Each number is 128 + 24 x the weight over its row's rms, rounded and kept within 0 to 255. Layers, rows and columns count from 0. Numbers have three digits each. The size before them is the row's rms in percent of the matrix's.

# layer 9 MLP up, 2688x448, rms 0.0399, rows 161-267, columns 128-191
120:112113126129152145153140134164163154136110140127115107097136136153102120124135118130116106146122099157094116100138096085129157177150120179135138125142135091098092145112135091105123099134136114
115:130133099152135149106118132135100129119127128161151130138135110106130107145114110101108141147119141155081120137167113106168135133136077177127134139132093145104138103188104124087146106160075115
118:170122125126147172128124148100147151112130113173148138121160101155107103144105114113120134095114107158150088101153109094104127096140107094134132100144072111147123111153140120122126116150137140
105:170142155093116116139152092129139124102093147117116177150110108142127126141124156144158147127082153145126132129158154081110119137144134149136188112139114131133086140131158139104090077132135135
108:159122132135131170126139128126110104133129114096119163098132118169144132175091107114118130099137091128124154131108120128111164132148152117106107110145128151129143153126142129125127101110129118
100:113139129127125164131125124130129124119138090113113134103128156131082123105143131135151130112134131138099111080160117127096118174140097173146111154158123144123147124161119115116082113131096100
109:097150124121121118132127157115184087138130150159118133165123100103073172124128106096145116111090201111113147167126134115124130147143098167145203127138121123129155150109107142155089115144151120
110:185118143152149161124142110131116093123126118137111161095106151121113133149067112143123147114138136138113101124125123117127109143117119136139127138109124196107143153156128134076087114134059123
099:118124135087129138138138096129115134095058121161155117112085114081161156090110180149156091175116138126127162092122123128124174123144134135145140138137081127110132146098134123078101107148100133
099:120092081106173164151140103082111130112129071094107125148086133099104131126129129107181145113130162093101145117129075144096116122160121138146143125140120115134138090116140112106142131163165108
118:111137148137134122157124114165123173135105163140161126118114111160133121145118157125121137152160178075140151131131122071130107168122139145135121124132101106130092112156114089101133085093079139
108:136108115109186106059132120096125136143109151145123144136137131139101127070139141122075088134144122130132148130077115118155139111083108174137135111109119128135154087161120141158139098135130058
094:134109131092129112137098156154092135083092112140115102158163164168128118111123103138144117132127175108076140081144139107159149114146163184136151148122148101100088177086144144119148131119182136
111:129147113175107152140133119089163157161138086165098140132105138128122145132109161133118131183108126088126141125109117053173135142124109100155112120146054118111107150122131102120118147135143135
094:130096128103138152068131166105126081108149123135122152094074110142148096125125134117093094059164133131105131119084145128107095087084145086124106110138112152114145138159149118151141148151130123
109:126145122135169168097098110119149104113083107148157208137083081092115164107149137080123154169141096135145193116068088109092139127133112098115152128127115137138087113162140104169128135166146129
108:143145108137139160106070138080101120131125119138089154147160106145107085168065144136139112108179142128114162117174155136135156111124141126154122087138100123127149145145089127134131101164116126
099:116125153130151105114155157172174089162169118133188144120111072155127158122137126118124116148107144129129148145130103035106132080126148165114135113074111157123119123100127132145147153123102134
103:130112143062108094119209126110157133089111152061100166100152117133108135101094128184111126141084145144141178138097140162127157162176168145158153106146131123100146166115118095079117111114130135
092:129122161098119134119097104172147154095078112101086143151104099131158125140111166165125105162160133165107119123134129140135136129106092129127102102078080114157112145167113110117113137152122085
099:127100169107122135132120137110112074118131113136093119122093124123079127139123115077139133105188092117118131141161104094138183167119137103177133142137107168126139134098103100051129137138093106
117:141103122138139163149101130092123116141085115105134165111132139130113163123091142121152132131125116175155133134152069108115143143142111109141087107165108171146107142114120120139105155139089131
113:140112102145177161140137141123130083100120134123107149135127145122077140128117129125152110165076145125117202095118082134146180138133112118141137120168127141112129151146132152147099173166164171
100:130150157124168113099147120162142116123140129152143130104124138114110158089152128084109124135136129117127133104131117148148115128125111128103115091136148110131140136131146134141123121155133141
099:121133166151134117126118208159103100119094139152133119120151106148073126164093095114096142144149122146141097164083106143150123138172107146146137122120106145140175134112109086135141094151102102
094:126110131157164146067132112091074128091166111119101152115123134165122127114109193175166107084122163152157125145110130152126144122088118175155124094107137121122113158161137154148112126125124136
105:157122145141134187139101176157063124120099122134153151130117093169112114106163107102100108107179147125159097141084130082094136092089140142116150102124161108122114140107146152124135093166084105
098:136135159142154120095122088106125118109115116087170138116127147087142186173106103108110106148133132120132096100121103140111221162194115165125118109127103139086140118119115106111115139155102133
101:106076112108114105069101142093084080140100110118133098068095144188119076122129083152119114149132114118127152163154114079153127110143144121156135103158085132129111177152147102142115107128139131
103:122113151157148100102145124121128094090096091152146145129142120116115125117135170096093127143119122151152138075154076074163162170113124157137138158146141110131125117114136148114097117100109103
083:154114108099138103128119126157127135108142114105154128176123138134129119114134142105109093100105134175140080163119127120135167128110127168146105129137157133105144157084114105115086115103115131
092:128110121074128127129139130134138148100128128144123119135127136163123143124165148135132116165096120114130146120122125161149152161134107100142097157179149182111106163117096123127112143112110108
117:164133110137199166101088119120119142112146132164086133128158115155155089135089133121162172144109177141079154134112106159127171122130142116148099113138119209132124128157154134140079150117132148
067:176125110140148131118142131105140099118125107119137141094119107128131134114095141086141104134131132081116103114123168120113151155127127112123138111118143117228128103134138158127182120147158132
114:116160090143127184128155120094150120124091150125119142110104172144097159112139144158127139166069135159104136118106126111162161160133182124104116146108158118125106099091128134146110144126141103
093:167156133096116124134133163163101088122135166094069137076119121125039133125113114082153128141176147100109103133138118124151112113123098156159137109145153154135136142161141121089137168136095120
124:157160156116157125126138166101134100128098108093145131094164177108130147133088182157154113124125155096144122123106126125097144161172120140180133108086103141117121139151110133086109142140089130
109:107123106203158105128098129115127146146100128113172129148118083166116158110136132113110121148147101123158160158080100138117125184114144118146100075138149104133113106154121168146131114163100083
090:070091132141164143164157168162145083134111117137170160105102086131152143127104115076145098152132156141164129170118122139131134186108123144160136117130164122108088112113100130102127116138104067
080:160140106138140111112129129133115149145129091131177189156118111087157150135113158168127096108134099145137132189124133143101132137152112116136100129133127126115083170088121196092142114161131124
107:134117099135130178150102136129139108118150162131138135178164129111122093126107132129124131083110131113082193109104106097125134150125127129147170120209149155141097127164153114140121124139142164
096:187189170098125149101112119078101154113126116065118124075065114142111149129134165168087086087142105132140116098144106148170153103126093138147127115144158135138135115135118101081116131111160119
104:140150124149155133127091152133168107140148139146158140136066082173137183089136134085140143120123097129137135158131107125121151135131136141135141137144142143106119144120107135109131161164133065
103:121143217137158147089167131138129144084161113135110156141172084155098118091105123139134094122144142143079154113137130142112145188140140095122112162168087140130101112181070097156138091176141148
094:100144134172138142171158166142126176133157133131153132095122103139079152101114106123110137139092170089117128102082098142143141188113116110116145152137124133130140110157124082107122154151129112
099:165138102140123120144087133100152136121165134122122119125140119175119128169135169143132135124159151100139146089143115110148124109124160127143124115101164177133166162118108128144128121108126104
109:147094118101131121126085113143109131156131133119140159137154124156150116109107153154150082137132114114118148124126126101109154184171160141123166158132126164137082154126089102119106151140073099
091:129121143086154179113099127128081143097122117122127135146144058168133159135096150124097135133130090164133097125097108079166119139119154121114131135154126114142123175116103100111137103158109098
098:182131129084134131104137111101146147099130134104105148117100135122124151114136131101133116128143121084117125118134135126095156108165147185129141140143144131116126160149109160120080126107164130
106:147095122131120192113155139124143119105173131161139126112100102170140157116108156136111105116135110120091143134161105099144101141141118121118134126152123154104119153117084095089125157128122098
087:141126135100113145141138120080117137141122142141167116128081165153130112118087111085137124158140120129176124118087108099123121132161143139121142108111103121147122151137144163113137148113097120
109:100147160135165143150076124131147133125128061123103193122119125141060098148133141088145086120158100147129140113121117126111119104127098119136110124130111149112100173167108128112097119146134143
102:093157125132149111150107162121141128087112113138112131167158121130091123169114126112132145144112151112092102101070115165128118144150150145124173158102136177125149173152101114112131181132044085
089:125143151198127137117132164133058083115139154124141133147153142139091080142127098095095119099114119111113120161126104110126122170110141135141127123150144128104122086185088147128134089155089123
112:121165132111116156098126167122142117135119176100099167103108113189121126101135127105139142131118098103129113097102140102116138122159170183147119101104125150126118184175106119127121094158158070
107:143107142131125123129095161128132097141116103111127123103115104164075135134119134138131138140161107133129147131112073121095130111125144128125127148078148182098149156105121125078148101112126071
117:122153175166184142077121134112115109110127126117120132062167143145102125092110120108128150137128131125133133095093134100094112142123123116161133131160085139117131134176100105155125158143080129
105:127117141135171114156114131139108091124123124113096139143148163099039123132126136104121115112130150125116133118129073195171123169146061133155092134153161119106165145136150147130084115162135138
083:151154125116126143106134101130170109123118124130109088105167076171097118119128120109166106155145143098135145102094133109152178109142120178170167144137145136118136156147114112074083133133161156
106:112120129126159129144097157178104060113088143099117164142150136147108123123129120137142145129100135148144147137120133109108133149132147133131116108158174145090121125120109169125084083160122074
101:163122129138151129135102151170088095124093124088131133127125092121123134087156139136157075111165136125153133132108087148145122109140131154140115128129119127127092123129155113080088142104121104
114:159104165147131165107138156114129112129106133091112161112144157113122104110113115126152129098143140173098122146159094091071136123121138157120158136105139158134120161131109109121082095112103153
099:110110120104141178138171117132089117111097124128129137115056100117148137127130174136120100141168103138129133132136105131149125113141115124113131143146139123110090132120149143105083152142101126
102:122151133072110159079135132068141129128133152086082154118068141120139083086126163128145114126106131111111145107131118092083108144160137145109119095173119123135123142109069093109127142124121124
121:124115150140103131061145127117170086143120117124115160112136161103093118093116131149106149169182140118088177080101116111109148141143097143132106147134146140096120153134146131127124137168097130
090:105183140151112140148143108117113123107141103127118102141137143145116116125115148072108137145171147148127110124110122137107104123143151129142128137138128112127150138195131095138146130141111136
094:127143148119122117120134148126157119111133140145135169137092122151085113074107157147116095106172154162120121110097169154159137124144141138157093134136101113124146141123166121127077158125135120
083:147159135121103130119154135086118158080141155111150141093140117111155105099115137121128142112150097123133124086078143146112154125160137109141140115144090128139119107120118119141145081112155141
069:123160129152178116107123114135106130170092171134118132131146147072144166111109131141137136147189121096127118132129107142145147141112128134098118137144135122087101124113150115119079097112116141
106:064118130153099126118128161168164106156140116140147171103150120141081119116153084117100155127150155138141125133048096116144139135116122139128124094107135113106124159126105131123140157170089095
095:175131125102097148156150109104127138122157133075131118095098143160143116088102129140106136122174142119053108145144084160115141126143121123115149132159146136101115124146129099125123161141098149
113:125136125142170109076082166145146116100139131125144147119099136106059143097127075123133157144123155154123112128151102147156135119126110108142155072140168122113151139154120152060121150154132145
113:146090106140105126105143141184150116116127126148169127130159159153139140114118128125073119144119163144144128088139112105109174144133096164109164119166130097130103136098139115135154185133146124
092:111154143105132105101161141077145127075157158095095159112109119116087140101121143111092109148141105148099161077099139155104204136142149120115151111114118134116119119139157156138105102129147123
101:129145125141140119120116115162140125124092116129148142120127111125096144089121106158113096140111112118116177159147116108136149161130125129146121146118139113111049135148111129126095160122134126
104:100096117081144146143123126127106152118129146124167160126129126134081110141130157139102142110157116116115079124131116064124134144105091137123145036147135105110143150092113129109111093180178107
108:132105131095147111100138125074175078130107099150171136143107151109123110110129153129111116135076100146152098117133116103101145103130124145134108150113082124139112109158127097068155085160119063
108:150156115096159126127107158136148122115109126141080100121143138190104094155124125087123102104114173112122102113156112109140138126105091117147134078146124162136096144116156118138077110135139141
105:115099136152150120139098172152066105106096135093121151123135090151146129160108078117104166130117173116135129133090118148121165131155133101153135117140110135120130108143108131116110157158099132
093:123107115128141132138151107110110121128140093075143118094125115134121134116123140092085120117133080162117144109111114137151114131109100120156153104152146125112137107079129167126112157136104133
093:154114133115158104157106106066151124127155142111093117122111154135104180143141182145115126138141137082099099090098075125070077161150135113133110100131164142111064090192140140109104129156147072
097:143124176116120177129107135127090099106100118131103127132124153141107182117140155165130139157095129123153092123151123118148119121136194083120099125167172106121072128150128091116114180114102128
097:126111112159169158107115139145121106156164107162143145153094119100155114100153139055118097119184118088105171124115142124105155150111091172136136179119137125112134136120134107080103111124094158
095:133169137103119148138139128138134102144100149115067166134110104148102163111131128139123124156130106123113161130138143129160131141127095156125150153129153133100141146099147171142120164158106116
112:139120137147160103121141106113147109148137144100093134081141125097152120160081156154161113135129123080068158145140094120066090143168134112149172154112093154129122148125088134123097142125136116
110:139142118131177126152166100100149118081099108145132129118084135125113125112155148119157143163109156091137149113128108106123096158142129134159159150137088109092088187100120126109122166111123145
106:113154129143147132107138144179132124142149089130152151123145103161127092093113186087127137134113128114126113114155105158127122209112113151109149148147130149121084124102132122122129133138149119
109:172156197096136154124125143170154151122127152134153137113145108149091098109076128134102129151099148162123111085115112138139171160130112148159199091144144140117131141113160083094121116139131110
088:146115131078119150156125122104154074128107132130113125136117075168091155087143135097134120191128088118101100115129091116139130058089167135124140131140140119136141139115133099115111146144136075
097:149129075108128131115130125141152093126124131110134130139106146143089157158087105142091153092132115100108100145161093124140127111144164158145144179080131184138136142096113096107128140114115122
127:129163110133126167105188125079126164130080076158105159146094119099158104144094120118078104142117137133080104129123105124155181142123119128143095151122144118124144147146103143157111084104104136
085:168095133156140136090170130136139194108098152128091187117139138085125120095141111101136133111111118099106117139162107111109137119124083137124118104121161162105107120175126099135126131134155159
103:140159140136154116122139180124107124124157131112113144135177150133091131128143135124104140163080178138130131096114124110123118136125141138115132105155141126102138144144101152166133130178133137
115:125134146157094164062132083108106144136135079110130149126139132161135151102138154153143070139108117112111109135119146102082133157141139133122109116124169126151081153093108119155117106131091092
117:104132115148130173078139159163153126163145141133146116084117144137145096123118106135115106166131122145105122108125106120111145173097143132129148109101164136120131118144131146125147107120092105
106:107140157159118120061130120086141141135137170149129136071117158115136121129117144113114138146127125149106140123102156064138115138112143117129141132111112116142107153127143132151126108114143110
096:094096084159159132112152115098105108128119085115159110122136104150127171160124077150099139102161114075103151154131095092106111099150148124121162119125109131118109138157113136154124128129120142
120:161135158092145156133133206153082126139157097086159121134121074151086111115098156107173114134130151064117131145147129107121132136165162112176147138102129128122129083114122090109104126132139106
105:124160139155146127094100123135098188107089111146127133114142087091108145123128111143096137140177135100133153083103149074154142136149153166127153176139093177119155145176097099154119093157068120
094:185104118157143126111125111129123130143088141078135154068094149091142080133087121111125111112128061133108133103186130115168123106132108151140123117126141193099152176168119143110112130160121125
085:135139131146160150116127126137093127116128142130122158136137147116102136142147101134145094136119137134126092136078097152115104179151146092153146096132129132114085124197139139120105132120133115
103:187124166115114143096131129140090155128159102110132135112134156183136087131090143090116126108142071147087098100159120119071145103125130129121150109160168147134134127141145050122134103165105115
110:132123185131136125124204126139125125131108132132126142104135185153136143118101130133131086125160131128131125125133113120090124151183079140127161116143091162107101168109153153124129130114119149
110:174142125109133179138137157155135125102141117131159108136117090127128123117154116086157111127112070137098142143122117113151168102127090204174139158125098146121119148148117128094141131132113129
107:136132114118112142121120128088121150146105045133133116150115133126088159153110179132133155142132128112155114079141127144143153175176148120111113124127112122119109168080119078157110130149091100
107:145140113139110153087139127088133131142126111141115140111135155161079127125146124134118109094103141115099119116098133131158138185103127134135173120105145108140141127113113100102131118115124109
096:068133111154140114068082135129115143145102099133122117113087152079109139165128119078135132178137131122160130129091132151159094128129163102150165131074103110122147107200133137109134137150063153
# layer 9 MLP down (transposed), 2688x448, rms 0.0415, rows 161-267, columns 128-191
128:140093161154138142095100156107094144087127162114150119106094111111176115138137142115103114106118130099104133141116153107087103142081119118125123132113129112117130146150118100172122101148102155
117:123112187115127097125156125128160115122131098130098174166138130118117111136151137169137099170150123110128123135085134167144129085136183111123109143142128165147161136117138158139148137100155135
129:166127118134120149124152128127142151132107149133096128084109145125139130124124162140101138124121135135149099091116120114105143078127102143175134156170116131138107132108149120100147126115146116
097:164140074163123106102099143145147157143186129129147103123134169152115136125103058124149127135153128102119105166097116154160161116169119116100101121097093126112123108158156151111148094133060116
121:123149171132120127135146156112141125101141116122106147149094138143101148114117103121138124136116141134164134106133157139117170166121153111140127143146157111160125101119128139104114158120143148
093:136148091118133127167062127131146152117178075148132101154116145157097119105124135084129151143124126173140130111136136175140159071077143102112099086114142163081134097145168182084143140087141154
109:143107137104127148175123130134128179155143143084115126109153162124132142144177151165201148102124083146124137195088139145139123119142164146106088124116147129122118090136174157150060117130139101
103:121165153105105164159148143179114120165070145135144113125128137184139117143112123141092113154109128127095123121113146128176136118111119150161142127119108143111144150120182142124149136123126187
100:119176149122129149117131122131136165139140073118143108162100110145175146137114142180107143157117134143149104143092123131119126132090142141167099134150193141103156122129130162099133141136086119
081:133138082103082154104128102110091150135129152098089110101145145136113174120092120159102115100143136146108111096115126093154093152090114095108101146162121118109085136090129112130173126114168138
120:140125157103164118106105159070124115120117134158140144109121108107109146117139074152129097094149124170127131114095107117107109180138091098102124132111160143109148189097126104121088123115100177
087:135167148129150104099135123138170138112115142165088138158118104124135148158127155140108105112146124133136147137102147141116086114138075080128102116104087133130109132134143142154107173160145146
083:139153124160115149150111133076143160123142114118142142142151095105141123140138160148136120150106129124099119154129147109125091117141096093148101093155149112148164114106109140120109141145114104
118:110110107108150147117088129146127127116094157165153105163128122124131154136130135122125160132120122145088130126132119152123128120154107147112129149160118124160085159157110114138145132129139167
088:162133124112149108130124145128061181116110150103096120163145117133100124104181162130117133161123116126138140125137126136100124124157127096132133143140150123067110151084125104115126129102116124
112:140130139164121161136158099151123149083120155152153099127119142111111124111161143105140136165169099152136092109099163153123112126162107174128078127137146120135166123150113129107131140131109111
107:134173127123116077110119142147138115142113088139129112109102176114154138146108076114111112125110123127119143148150097106124145116112151123130101137135122137151091086150165121143116159091134124
094:125106109128103138153153131124134156132154148132154072155095140132121169135117168152117152182118149119113126151133135149165117174118163150117163130143126149127083150161085134130173092105164144
097:136189100129151141098100131149123144162141150173151136099118124164127100155115102072126159105150089160098112104120093111152089120117123169116119133108113115115088127146144128126139135133120107
091:167158088130131118122142111110168130112123099164158103091116118107106133106116130126094162128164089107143121120151174076137062126106159100125171156154159105118122116140122117114191107128159159
107:178100117139143126129168111198128143052134134151107155140098158137116158091119103101100108125144111096138127121146191111122120117115152128134070147111141163169127068140155089142130139132102113
116:095168128154136099123123108129144132126141119185118128122098137107131086122116142123107132110172119122115150165075133101134134119075137147125154136077156118156120103183131139104149149141164133
116:122135110142123135132130138176149103147123095151131138174131115117101158148109127123105121153140155115154151112156142145137157111106131144150126109138079131142121116131126144124099102118130114
093:138166092106114138149138089154105156126154166126099137110141105174134109142157109108163144145144104108110110146150133113118135188108127120088125136133111072094125155092153145101098118095133180
105:134120134136087137151092107158130103135111109108100111161091141103150096113105151141094075115147134131109123139148162107155134143084148127097132105181153118163168113094126147134186104114183134
092:090122107103139087154123128114143123139148116114139124133103082099138129106179104094116110138130135102068142142104156153124130107136136124092117158153121165110121124142066145120115153146134130
105:102121138086123063176112091135132106085116109143096104145159152131079160073116106124132133145117108099107102134118126089115149100161127168164124150145130175112147142129124109156118112116119134
094:133125146138115122115115147109151087149111109134146130132119123126115077113080097152138131133166163129117114151120119111115124111093101139102145129113174122134145160140129146182182141149129120
081:075165145161113149122144119152156160129114148140134119149147127090130129150127149096110118121139112179151106109123116159134139152106092173098134132129149149107152119101113133113126135117083103
093:137135150113124067123107143143137104122135136129148101138179155158160161110103143126127096132186124115129126160155119097118132088110115118084130067141114134156114123110156125162098123149125108
087:124121126133090149132133156117135125145156108102101087155105120119126169147122162157167151115144123110132149148135116133084144152151132111133122117132142145185141097122103177107113145096111137
100:152130114138115095087103101149177137151103128137144066155123185089155109144153096163153151109131125152159100138145143111135104098122132175151117142119122141127178139118127140100111089135138133
120:111092069141112105150080172167128120134139137151094144141115117138148078133158145144081127168090104095138117150121126118148168134106152132152123109103138088138142129147168147140133148105122164
063:108118146125139132097097122139118138152119151121145126135125118117126127148125127124129130129123140153150140134118098150152104118142150138117125119139125138000131148112120138098124127148102118
120:128131129155209123150092110131090116139160116135137114100135160125121112114110130110101138153129145139183121137106118139165151096121143137107101139184153127104172150197121108130113104129119139
103:115194163143134169159117099150148100088153106142152134091139112105093133095109121087133153119133188130142162093113137106099110155128151129127112131114126154118164129133137127149127090132133131
128:130152100092100137111069154130143146122106148120177172125137139105179067154139117105111136114166105117124095102098143151118109123114116140118147131149140184139091108117109148186117149106127173
117:155105145096099126125117086129150144114133118122131114160136116098142165113151153106129108112140108190147127097171154142123126139139124107134155141173144132136154146167110076138127112136151091
095:192133152128097146143105099098119134102129102123142162147127150100091087166141105184155128144134088095119131119129128148156127102149131114137129079111087094130133152142134114116117126139149124
091:104169090146149143123139109104123123120121113133100095082135128137132093148089123176069151091112135159117068100102131118125113174147132114138140143130109102145165077137128105167137164128154168
118:140179094137118111141156115178123144134098112080132142072117132168128147122157078133099127176129096110169085134110119111058133142138092170135169152126099116136162105129095111126152154149080145
076:087130087130142126150106141139142121149109117168157134109118138120103124093121105078118123138109141141104174126127116140141127170143146127142082117138097141115129150116123139124157122142131143
108:113097120087166074115096140096128132126115141146126115095166101089099100119133137160125130082128123115135093101088133108075142173135123136115142126137150109130147112124154098122088130113134179
107:119166123127134096146123104133099126130110138151164145109121137181103176135091142171141133150094116118096119170147177139158156150125137114122122107118150135129138184101161132107200128100149132
105:199108112181106104162131115103091120151117121146127140123086184126125176120123121134121107154094140109160108208150088156143138108150120114154110086114142105119110129155102147131120095107098137
104:129151099084171137100144143136148096152078127141097141182132138120120151065105110095093132106078123127157151133138081107113151111114121148126180124140141121134115105123130148133109126123114131
119:130141103128094097128169138110117132146100155160118099095109132095095123143188128108078138126102161122129151138121187159132112082119140138100119136110113150123156170146102107105125117188156145
077:089094124126123138132099129141148103157162132119156105114144135096095095152134166106137090121177133115130116072144077197155143176113116108129122152137132155127101118179133145132122134086160151
091:172131104145134137156145089133106123083159105129072068131133133132124126157104104121170145138117139128107077132131120143141142144118118131112114091144153093135136105113175116126111081124143110
105:118145098119133107142139119105152139124083136112104117132160143114122101115125105117109146169151124152142137151113116180115162096119119123114119106108137136129103130140141138155097121137141095
076:142138119173127115115126103120095146122145145123150104123148143114113140087130122120093120133136164138111139138140160148147079086127125070084100130082138155105163116142148110095121112100103151
107:152127111129099185112110097169089137120122153134140117106075132123123141174133145113155113135137114134108094114117150110138156145125171140187108197099142151128082106126169099089148128113127137
107:171132150122148160163170149105134154105085150138145106112080128116100113129122104102136142094174164136132150110149109145140156164132134119097173123114121156108145165084135136151115140192133156
094:126116078154134143086102146132128139117144149132162137138103148108124140160133109110128082130150088132112104129147148124130135120104104135127122105151101131117138161115144117134165104161134150
132:107112084114088098161083094132136126106138107162145095124117158149138158162139100076105103087151152077132131097112141119153154120143117141145107124147112159127136125164141105125162085098149070
108:144112106117156120125117156159088133184179120162128119087103115105107117114099132133131071096138126122098106078147088109131122130152112085112110107130128125125119107121132182122098146112080121
132:119095104147127152077135113113118123126139121139101135117113131138164113123116133117095119153116107108124109139089129128118110110117170113184118153183145109134180158162138123127154110128136150
113:116108078157110168123128108123121110127131144137121100114139166114140088141158074174143136137120119116111126123158137154125121161149140073125113175145136121121138142178175138104164097113090160
076:131122122109148151143125159114079159143082151151093106130125171126159146173132101144137116105116106098109103151173133129134125174123100145106081132092107131124138111127126162136122100121133135
111:086148111143097126150166089081121162136151119150145107078112140105142091143164093108119116150154165126127119112140118153134169126134139139120069100089104108113143096094108113131123149127138097
102:148110124097119134151119097102088143081112121134161112148124139149192109117141118106136144147125174141088136138089130096102125155165118129127124135126127142120117098111143150105136118136135151
118:165139144077108140101132157144104125158095137086107115132156124159099121097140127129130127113140125121126117175108145138187139104113140144140130133075108123124125143140111109131111106108113087
086:161150152116135120137159152145101174111092115146109158128133153128126107125137157119175111134104125121080112108142121147143126123096142132085158128095126151154086131122116123120174141120078127
069:122145128140119125123122166129152080151139095123149140112125127135117137117148168125140125082113109143111104115122127110124135132142107138114136124123106138147121152127117131113122166171142116
124:107123141144146108117099105113113148117135149143127148110139150134140129090148130113149113143180126113098157113122094144140143134137151135119113129126124089117150143129127139126131114125143142
095:155108140075158091136127136160116127145127127152122147123137136124107130129134119162110119116129148142153156152167102107115137082100090166109139142172133105140139114115147156121084120194160119
086:184124103169134136130083136127161110101144133120080121128111168144156155137090143103171135170115145105159103142163131128120094098103145103063180179111150137140130101126160162174127120115135155
088:122156158154158124125101111142106080143121053171095112154128126109080125134168131159153127076094106133113108123116135122090142174116137144174131122097180113124149098119108141171102105108122148
076:114175101145085112148143135135153151109138091125127069144128108146103118157118117150137086116086140163152098170099158112139144112133137120117138091111112092227151107116132099162161136055116155
107:165100178145148120170116133092147117088132146111123121178088130169136152138134122155136133097146086204143134138131149140138108111147140118110140163126124160131127102133116089124101047099107103
106:113109099146134123135130133164159111152098114156141151146090112098101118135132138101112109123134110158166118099135153113132129135159136153130116105083147114135150175102121159137146127151109156
102:143113096136119082122117132142121163152147083156150130103120121124162174136148111155073097146085112097164118119113132126119153115113157127117063085140182144112117078112160165153123136127124128
121:137078125117098112108087128115158168098131149128106155093126097118142137136114118095151091138154092154106109149156119125137112115133117117155056096089090160104123141123091101126110100133109117
088:112161121149141131132120170172123105151087090126162107114124118145125125121109118127163110129089127101168087128135153130090077145122122089105111137126131146195142162149106145116148137154081135
100:137131136133145122106146089141172155138077153159090147144076153102144149152123107175139101101129145163160127107156143133077143093120147153119089155138099117145090159138180098127112122117148100
091:095138114171136134151103120124153117152156171102144105108169120123113110116157138149144149088131116108118125180150090137120094139119166138113088147122128099158114151141138108141097116127143161
110:145168130142183113083161124160103101113106113088122119142145136173159137136146132102173104117154193139099181127142139122176147127146121146160139093126093111129112088134144153137117157127100152
109:158085142157118125115161145109178156116115071138091149114124107125160127129155168109131095115139158100116146147144117103171108155142094128143091138144103157110132153148122150126101111113141150
097:118124159141121113137143160091123123146129158127111116135151134105114136158121164188135111118091121140094128107130112117153128107126143119149148144143155191125127137129183101103113136129107141
088:090108087160130178114135182119146080145132112122113090147076165118141107142177124089131094087144180125132115153170086161122125130156133126118102135126124126147130125102152094080156115118133160
097:115099137122166120144148068167142157106134099146123115132139175130140135122145122138115109157163123111109063154133155154115141141122144132112146138117117077141184128131105126103108152175072115
080:152118110168062134111137111083152140152179122148122105082110132124128139149140120147098105160117123144100118121107124157132148131115088147107134131127122143101136116111138110102119100161133097
099:165125136154122083149105118161141097100110126135097139161113172138136132086144064128177133149137152143160099108110152109116115162092149114176164111101123140126165138115144111131170131117131155
097:115180089180087116153120118130143121159156152136137132095113129093122166149171088141163118122135093134136129065130125126120146095108095127130056087147124076149127122104180118134178172146108141
114:114108129148144123112133179105139111163069112108169110113120155127158056134151153119137093139140125129138136126112123105125114105113120143151082176124140095100106098110089129127125139138145115
102:104140100101139135104127197142138121165163123134089108125085096117101123085119155123108157125173139152139101150144136133120136132119170156111138159069113099136144129099112150152152149167130147
107:138124150150130161145102084168104146134125108105099115103118135090147157144128127120151162125127131133121127091102123140121123129140136098155108131117119183123148163161090100161110111144127164
099:120097172109136120164146126136100119136157060106128169097127104141160145114132149110109169106119123163117169091127152112133129126116133062093096138098188103128118137138107157143184123142159132
091:113145132149142126125118095129169180122159102089186096107112140109131118167116083126109136134136149111151105155134119104120124158121119145109130120124108118162140140116141156133131106087122131
106:145161127153132159110131140139133152091131089119109120122135187145159165141109161127157089125091119104115139119128163106106112160163094116121135134173119120158121138130101135091125154129108177
130:082160142117102147102087108202111192122145136181142145098143141115115094142124117100153121150153126140057103167079138101139130131139117153105088144137170152152143121156142100148122092118127117
094:157158141141139124150116116137154114098105102136136114128144180149122126123140163142162098085134132123116096134144150156137150117136120147137121135098107108117166161098111159141119107066121109
107:071129170148157108145111116118143088170145125146120142109107131133153112103162149083165114110170135167118135164122114114160136141126170119138108100142132185137097133087086105103114100095134126
123:111157148126169155130136162102124125120082119151153114152112142146153131129111161128119145171164122139093121102135146135087131118101128158112109165155176120110137174134130105110094126120118133
115:133133157130120159151117074139097097102125133164097110152109149075149151129114142099129090129148148153112158164105125137114125168138140134125098109151144089119109126124086090155101152132092149
106:118060128148175113132144172135169128118154121147118102169119143107144129111113109131143178134110138111172091103137136114160112089142121142093146090123116137143147193129176126170133122134162141
096:117189175105184133166129113138118132165102125148165141136127144106080136150121072131117108099108139169122127101162108154121147148123124134160126130173102129103170143111116133110097147144109129
124:130118095113100112115080114147094149117162146137115144140119158140140125142104141154116102114138087113115139121139134111189104140189104161140137118145141126128100108099185092145098119155156111
096:122131095180147085105140136144148116134151096128154163115168096147122141097107110116107087108090154122114121134155162114112167095137127128110157140146093122135125113135123124086136134150131125
100:103135162146115104138134149108127078142118133135131108122111152095108127174159103148146112114160149144154086129085148114145133094164120133153089159082105124128120142128134143128133082159137095
091:155146120071132133148124144136152122157104104114150105171125141109128149127157151150168116117167123129114136106137142101159150089099098188117136181102136074158153107122104118119151111115162155
095:089078116122149122114111157126114139196140146171127129143125096163109128095142144169147135117085117159138105137129160122094111145153160122114112150116118134137173161133115145082125164112085117
108:106135092119153087111075119115148119168147114137167142107100115092176159089126103134128132121122132100125128147147073152148151131137137083153150123132100117118130175137163104157158173118130146
111:132102108134123103146074160126156085126102142143102113112155106104120106125154111162089124085173167135131147144128094142129144134165135140112112120111164109113118118127116124109115128133150102
083:120145107138149110124133123120113130127122169147108116122139157122133146107119087131126125088105163188101137129104128110104149099151133109134175149131110121161136118144090148083143143141123123
117:143150113092186103147129117116116162153130162112114099142124150158150162117136146105153141139136131134151145144135145087119138104139089115182088129115112110077091161134141168138107132154110089
089:150129098110149128085172127154127091134108173109135131111116123171148121121122142179136154099104127072091124115154121139101176111133100131110123114160093171105150139101107155135085096074123138